Each number is 128 + 32 x the weight over the matrix's rms, rounded and kept within 0 to 255. Layers, rows and columns count from 0. Numbers have three digits each.

# up: layer 14 MLP up, 512x128, rms 0.252, rows 124-207, columns 0-31
# down: layer 14 MLP down (transposed), 512x128, rms 0.0605, rows 124-207, columns 0-31
up124:137126125102146127105095149131126127126140093114143115141161116074102097117139151093131148164097
down124:144102117126101131148138138118136129154146147201141104118129121086144114131138097164084144130148
up125:140064146147110167103139141115124135107113154134160155158104090103134122105070095127112124151105
down125:128191124117104112118098119165142092130127115184114157136096144199137102136144096092133184112101
up126:067184088171127149075123128146097091089165172088104097069068099155127110118189055153100140176140
down126:136150188148088057087107163132137114149077101146125122169055096180178169152125142133146123129124
up127:130180134088176107146130098095081152210108125079107148123135125119204186059149085118132158165142
down127:100129112127097110101157104203067122037099059153099121147134128108074181111167214146144158145126
up128:221127166105138073113165100184099121125122092138123104132096143094130152156087105162081099171087
down128:116144065128175161083193145145127105125134200193143104178159173096185135087116053129104135170131
up129:171087127104117131119135121133127126147104109104118172077132096131111098086162109102084119101102
down129:106136122117118129138137137130160134102189127168119109078120173153201104137152132107134122043178
up130:165217127127130152056078154136099120184058087093144099121121117090088151157164080173160168115100
down130:076079121118101111112144179135111158164165183067169077124133091193139181105171143131146106140185
up131:089095097059113121162148097132123057089131129085158134179105118102061094126126120150119160120148
down131:178116123144090185123163118133144131190134119097163113158126149121124149116071152140164164147155
up132:131147111137093162134090085116181162185117124140096134082147102086114174104168120130128170154117
down132:115121122141224197068196146169140137161088155108101125123162074117130157158159134093114119091136
up133:150194159089131138137081148102147100123136050128121081151143119136113149124182153144090109132071
down133:122120123156103127118172134149124165111105165089134199118109078112126118153133184098159061170189
up134:102142098120152168152084103193073147153122163135107144099163155110159195114108117146127130147121
down134:138057135128104116139149099133132077161139068150078100107174112095070157158107162107116115099133
up135:143165157171141139105184122101147127179069109117130186141137087126166122051134140091121149109139
down135:095089107112086155094132168142141159074117132136141113135134166124052111125093155181145141128143
up136:101134140154123140091130095116172151163097097155129097120161150131091137150113069145204130168161
down136:127170121120113111173057110123084100115111195139142195141112121145119091103096156105107105076108
up137:153108166207100121145148112138110123122120097134129096161108189123106177123195109182145152160160
down137:169141075088174123200130109154136063138101098077085151133115165085134111078101090115033146125173
up138:108184198103068127137140144104079162167117118152122188054143160120039164116132108161080115149119
down138:131093090148091176160125081215159078153177106176194123108077172142131137115146141092097141127128
up139:170114170119111112113123129096153103128172142157192170101116135175137152114105099085166189063104
down139:133069188173089107137140105104139136072133184157100087146176133126156134171178093127138109118120
up140:089130134096146171152089114140066095129098179141130163129147134093183132107151088166056103163108
down140:090114173130147145150116095119178173154111117134120153074141088137180139112128115095162078161176
up141:081157142191159133100128058152091083156145125087134156138132135127148104124171092216133187163145
down141:124200142092138180110128147110203121105168173118121131133111110166090137148121136142097088183126
up142:125162166141137145158122148142036090143187174148145099055181107171144151095135164170146128175133
down142:155117095048155099086118139116134096137078158061154139140123111125133132099179166125118068193120
up143:170161131164130128093085142132148105173117115099119103149185107132172133125135122190101145140110
down143:080058109111155137158203095135111151121121149119168145082090174130118129163123147085136119111155
up144:145107119110131140160085118137098113178149136060168138082177152169142140072115100124148201163099
down144:063124182122136129131100178116175093144128114133127073107132108102132078128112169170092106108095
up145:171136093165135147141050144120149204159159072096154093177170177121169198183063077151097162129100
down145:127110125149108125133129159128138145092166120093136156156151136071123163131199093118083058080155
up146:081109123115122116123164168116126130090098218139123166074146122137157090121233173147108131188157
down146:090133139111146093102091227093090111126072152133096102113144142079120144110148080100153149140162
up147:132107211169108057074133130149097128109150131117181146113139117120079154119149123110161136074100
down147:118134105132088137129142176108145108136099129128120110196192143126163179153176143133171110110155
up148:177125099160113161072141069122193221091090115160137072138157096101128120145120116185154103195134
down148:088176121125123124155142116100150155080164143139152099120130154114124124133181183118102108131128
up149:101087214138141174138107110153119110120210071171170177068133059098163160078145141124222096094152
down149:063150103057123103161107078191141138128135165076127112125067138199197120212099137183155187146074
up150:126125143112117105136177130138149143113079145147097160162169097144122157175122150167129104132122
down150:105142160130127138092102158132110109179141066123171102112132207106143131120110143125167191136086
up151:139170151165093079164127116134139149175113122192170124101118091129206154121127083152108220131148
down151:089102134064177130098144162151128181125120179154101052105167102157157082132147109147140097145100
up152:155100160107150163163190148188153132139103167168144184159141105122141070135169106147086127138126
down152:148134151226141066107127138154129153129170095108120153155109095145105143116085130128128199102097
up153:143116159120144108102140105085117137111113192150155087108131172086115144096164128174097107079130
down153:169166162129111218205175123182147088127084121094092164116155147098154106162103148031092119048088
up154:162086097148111161131138151151117107124101101101143167125132120126113148133146064167135165139152
down154:181119100169084173079132160109150164102148114065151137086099124152076069152128155095138179054144
up155:184162166117149107083129141114164097200116106123032105172128088103130219181128023149134123120076
down155:082185159146095115141123188124195137117100134131069107090153102181147071140149130084163132103119
up156:114127154123108144109101183101155104174094153099040132102114074085112108123164097173045068158145
down156:119147141111139113248091075125213127172135135149112084123143149139164094148064067087147110158128
up157:139112125139124097087126127133172146147072129118160131088167102165104119067141116107116146100104
down157:137150132114085135183162112122129130035103121156111150177125172143102103115126118095121129105171
up158:101144117093091077173157094135091077099143157106159104158122085101138122093123106162121150110105
down158:195145119168178142128143112123075075101135126096090096137154146097094072099107099119140101065148
up159:109119140157160138128148138132151179163226192165110142129133119131190127122076106199088188131129
down159:074102119159078149135187133127152126117082121116119133107088136149106166101148101062146123210104
up160:228066114204102109081128110143093155088128072090140124150172120098096112133154128102122154133127
down160:065148157158138081116149172154134088122107159134137139091116113080132135147110166114152097064159
up161:128101140163155131153170150124067081166133162082113160113118107129097162117209124100062148140168
down161:119095122115109094160117091129102145153117079160111092136185175130113135171108098120182137132097
up162:232086186133128141075082093158134101181158255160085126115171102118146114100143065145123153157108
down162:069119169096094106167112165065109153156136085175128161151145081137074127142160071156078116157094
up163:166167096146143155089065086161112151145163124103139119142115143079160182100133156108128132129138
down163:118113164134187065122148080159131100124099151152088106140117111074131124143162164128145106145160
up164:146131188086098118159152112178127165127143140143120153187142129095104112142074119148145049154121
down164:040106194130118109190144112155110115135072102120165166089143138118134082132112116110138090097144
up165:156137147088063061090132171138112142100096129134092066158090113116132069131174130133087100131154
down165:132138169146117152105101155137136080131129174127131068217111079153126152215148159153114123140138
up166:126090101126118132116117093152181128127151164145137172079118144047136083118170165153130164126162
down166:186168132094082109179104135105098163127114133160111111131129099112175167138138122166169074126104
up167:133148110126131136115146106147022158138152138135179169137131126103150094050104083092166169177125
down167:116192126154134175118174154166143124164138162124147167145150115089140132159143112167093146117153
up168:130119188140132101115124143121135118097100127138176166202146149087114107153124089124127143103198
down168:070115122098131132036154086125136084169110101162112115123070132111103148138075137162123121171180
up169:120131146067135166149160156112129144124092141111096068132080152067171121138182109123124102143165
down169:143146127162214117115086157132124149123131127125173203109178172112165125131002116148120190128155
up170:129109218144034130137158107144123128084127150125124137104033140105172174145128180134079085097129
down170:141126125156093139098153082074148039077121122073164110091185159081182145133127137070109184117146
up171:168124157116113121123149123143087155147094158110107169120146144084145127151106138104154110084122
down171:155122114116132153106127095159124117139140135132147140164107064169104145161172127094134139174168
up172:101098139111178133157166165139156077132152130127132128117159144115137099163125105126152109127120
down172:130149177130121115132107113136103153169164144104091123152127133127137128135093087113109062120117
up173:150112126079125142119111091156140109091108133148160115124131154082150142122182161146117186126164
down173:119148105113154100138135149099101142110119117126135100161064210170115130147142122050068176104096
up174:033142105151079129126129102148137126131129131135086106112125058132156196070131169128136159145118
down174:096088128095107169096073171103071118121079149113185126141126115131169095190147110079143123055143
up175:100105145081073159094110102135126146116165115113136090105150118139118164108117114164107089151141
down175:126142130165108151131162170098151127143195103129174189153102092120120123124188174128104141125139
up176:072129171125100137115209093200122136140127146153141088142083163137156167061121111129124103116065
down176:110141070104136111118071125109132191066132188051121159153117148140105186142174107144181175100159
up177:116135125082091171114115102089074139151120100081073070160139136090137100114145144123131109172090
down177:107174104128159097147099119066143135127160094144161165126168105175109092112118180139090110118107
up178:129133079167156146153118130112136151077069081143140143125087185125112168111140103172117131128149
down178:106137084026139159168127161088174096150098167132186132067118157150134165189216097168147139091105
up179:130092159208131145136163147114142102175148083091154094108091127113168126131143192138150157151136
down179:107150141138076064140166080154131152139144145159190145112060094143133150065112144145072233108066
up180:084168135133084130146075121152084135133023166148132160136142180125132152130130036177183166144081
down180:100130081179116200125197144120157058100110115146156108117150174130120137152116068049152089128118
up181:139123126109123150073080079129125167178089078166147139142147136092117143124133092172124136142083
down181:108161148112125142144100141124111147135154080096129147179135122160160116146139071105165058148102
up182:183119120216135099136117189107113124073198165135077086134123103113081160118091133161186105098182
down182:119163125081164140124125149028100175132134109118083117100137147115114179067180138134086146112108
up183:134159149155099079130118099141069082130106082152131179128109089104135126088060167142082090155177
down183:118139127099177134156150130094131130077124164116108081188151132093160150145148118101141152111110
up184:156161164181069153091097099129095185050133132132117084112108160068163177116105102134068100115171
down184:160158129102100106129157117144160080100031180126111178159135120173141084148112109129066145183124
up185:178181162082155153100156108099079120122165161148112182101121163052137148165104116184159113111171
down185:120104082098138157115153081104106154140133101153172152075080189153107163123103137101131149093143
up186:120172159131111193104099132153117150133195171118112141087126150096132184197120116186121138164123
down186:087074111138123106125133168117119089083101129122129106128083168116114085193129158100136129089108
up187:123207107102147150126091111126115165105076113141078090147146185180136157179083137155193102163081
down187:088095121071097147166130126074131086124176108160103142135133135099125097129145121190007178113117
up188:065090147141096068123123121133156174130082172175147089138136105078062094120177125135182166110121
down188:187148168144158139158144130153178162087151171188099179129119064121146142114106211088114165099141
up189:162104141053086155126087134161109131090121152085110130124079115117129086110138119177100119157139
down189:094166113104104186144115121155041127105112111122124122072130112058115106125145170108103135114125
up190:132101149199097095097143114129126120105093139104089139147101115160104206096149106159093099141215
down190:101150123135125129115123173044113157090102168156120123124201130142170173208148125119089177135170
up191:166148131115091129167114122149158093143131126111132057108076138128099095108089131153127164163121
down191:092112139147133135149132127087112168113122104135143145122135115131146138127128163121109169133133
up192:180181179146113096158127087188113152146144087142144182111088166098152168163163099093175167120132
down192:135051070141135182149164147181171125103155174130123125103145102133115102121094116156125106164118
up193:144115127161076090158142099134187084119159178163099075150157133121111157101098092100135118112107
down193:110117065103101150081149140132155141149095111152113143075098159159112099195135159086102139073144
up194:113184078156125129161152110142153161104143138144158114143104068129180161070174071150097096147171
down194:135062184104174117218182115149142122167108122057152138160152059158087147144093046195091112134090
up195:104112157123127116143131084129113107187149091148126124081050122125143082082155120089141093110123
down195:143140099072094111127108143125113136089120103143097114151174149113096160140094130119060165100095
up196:165190142076132101126127155141172047073131170115124162125122142142171129098153126120166130110152
down196:115113196057150140151175197139196157121105128082144146131152138122133205099114112087202159108154
up197:086134138104136133128109051164136181133155116112141187153119109118109136229153121108111122123125
down197:101100131136132125116098111112131164163097128152159096156128144176135086176121123141165100159147
up198:156108173177066084122175132101101147161155156085126099182120171128095152194150053137147099135110
down198:088103126132027153112092138120158112168104072161164126132165158124118114128136138085133065153101
up199:177127178130151148139061077172102157169135169119140119117112141122161109102193083088102153050142
down199:172084124156122149209117137102180178081138140098131166088098102101162091104137180136164150170130
up200:122155121102100177113125080136126102133098131119138138085138140088156096103117098105112206129094
down200:159066133130137083151169091166089069111114108087165126148148124148119138150093170177131080092150
up201:130127125131132141123128119133132126127127125121129137129129128122135127131127125132128125137132
down201:141125136118129116116128119123125131124123139133129129122130132145112130125143140123135131129123
up202:085150143166132109164055156133107109090124176118096104092108147144087153136187089119081127135156
down202:076037106098121184144111059101148067115158113145135087145130186048069125094107120129148168072127
up203:123136158081149127156172079140116117142088101111154107136117124125160057141162176138142096131073
down203:155177126164120118204078165107172146099176148181113169110155071136087124118143123121085128078172
up204:039074164091165162077092087086187180139131140136168144068076074070123104102198133083086105141062
down204:126189129088144101077096151105160124167102129145149183145188056137138120157170140099186079124140
up205:088166158147104136180106112156095177177083144184125117083064138122173145114136139133107133157122
down205:174137140083083185187085086135162173140108139189150141188152121093168098093127111103118096152151
up206:090053072092095124164133076113133135055115131117088120118153124096171096090172180124164135180114
down206:130091123152067180090129174151064144058118103111151151143160051116129129096118126168133165141171
up207:151152115153145168215195116114147109086120101138044131079086120165171171143068162182105127140094
down207:162165169130138095138211127085105160129090168181134128139127137146066174166096109043097117135174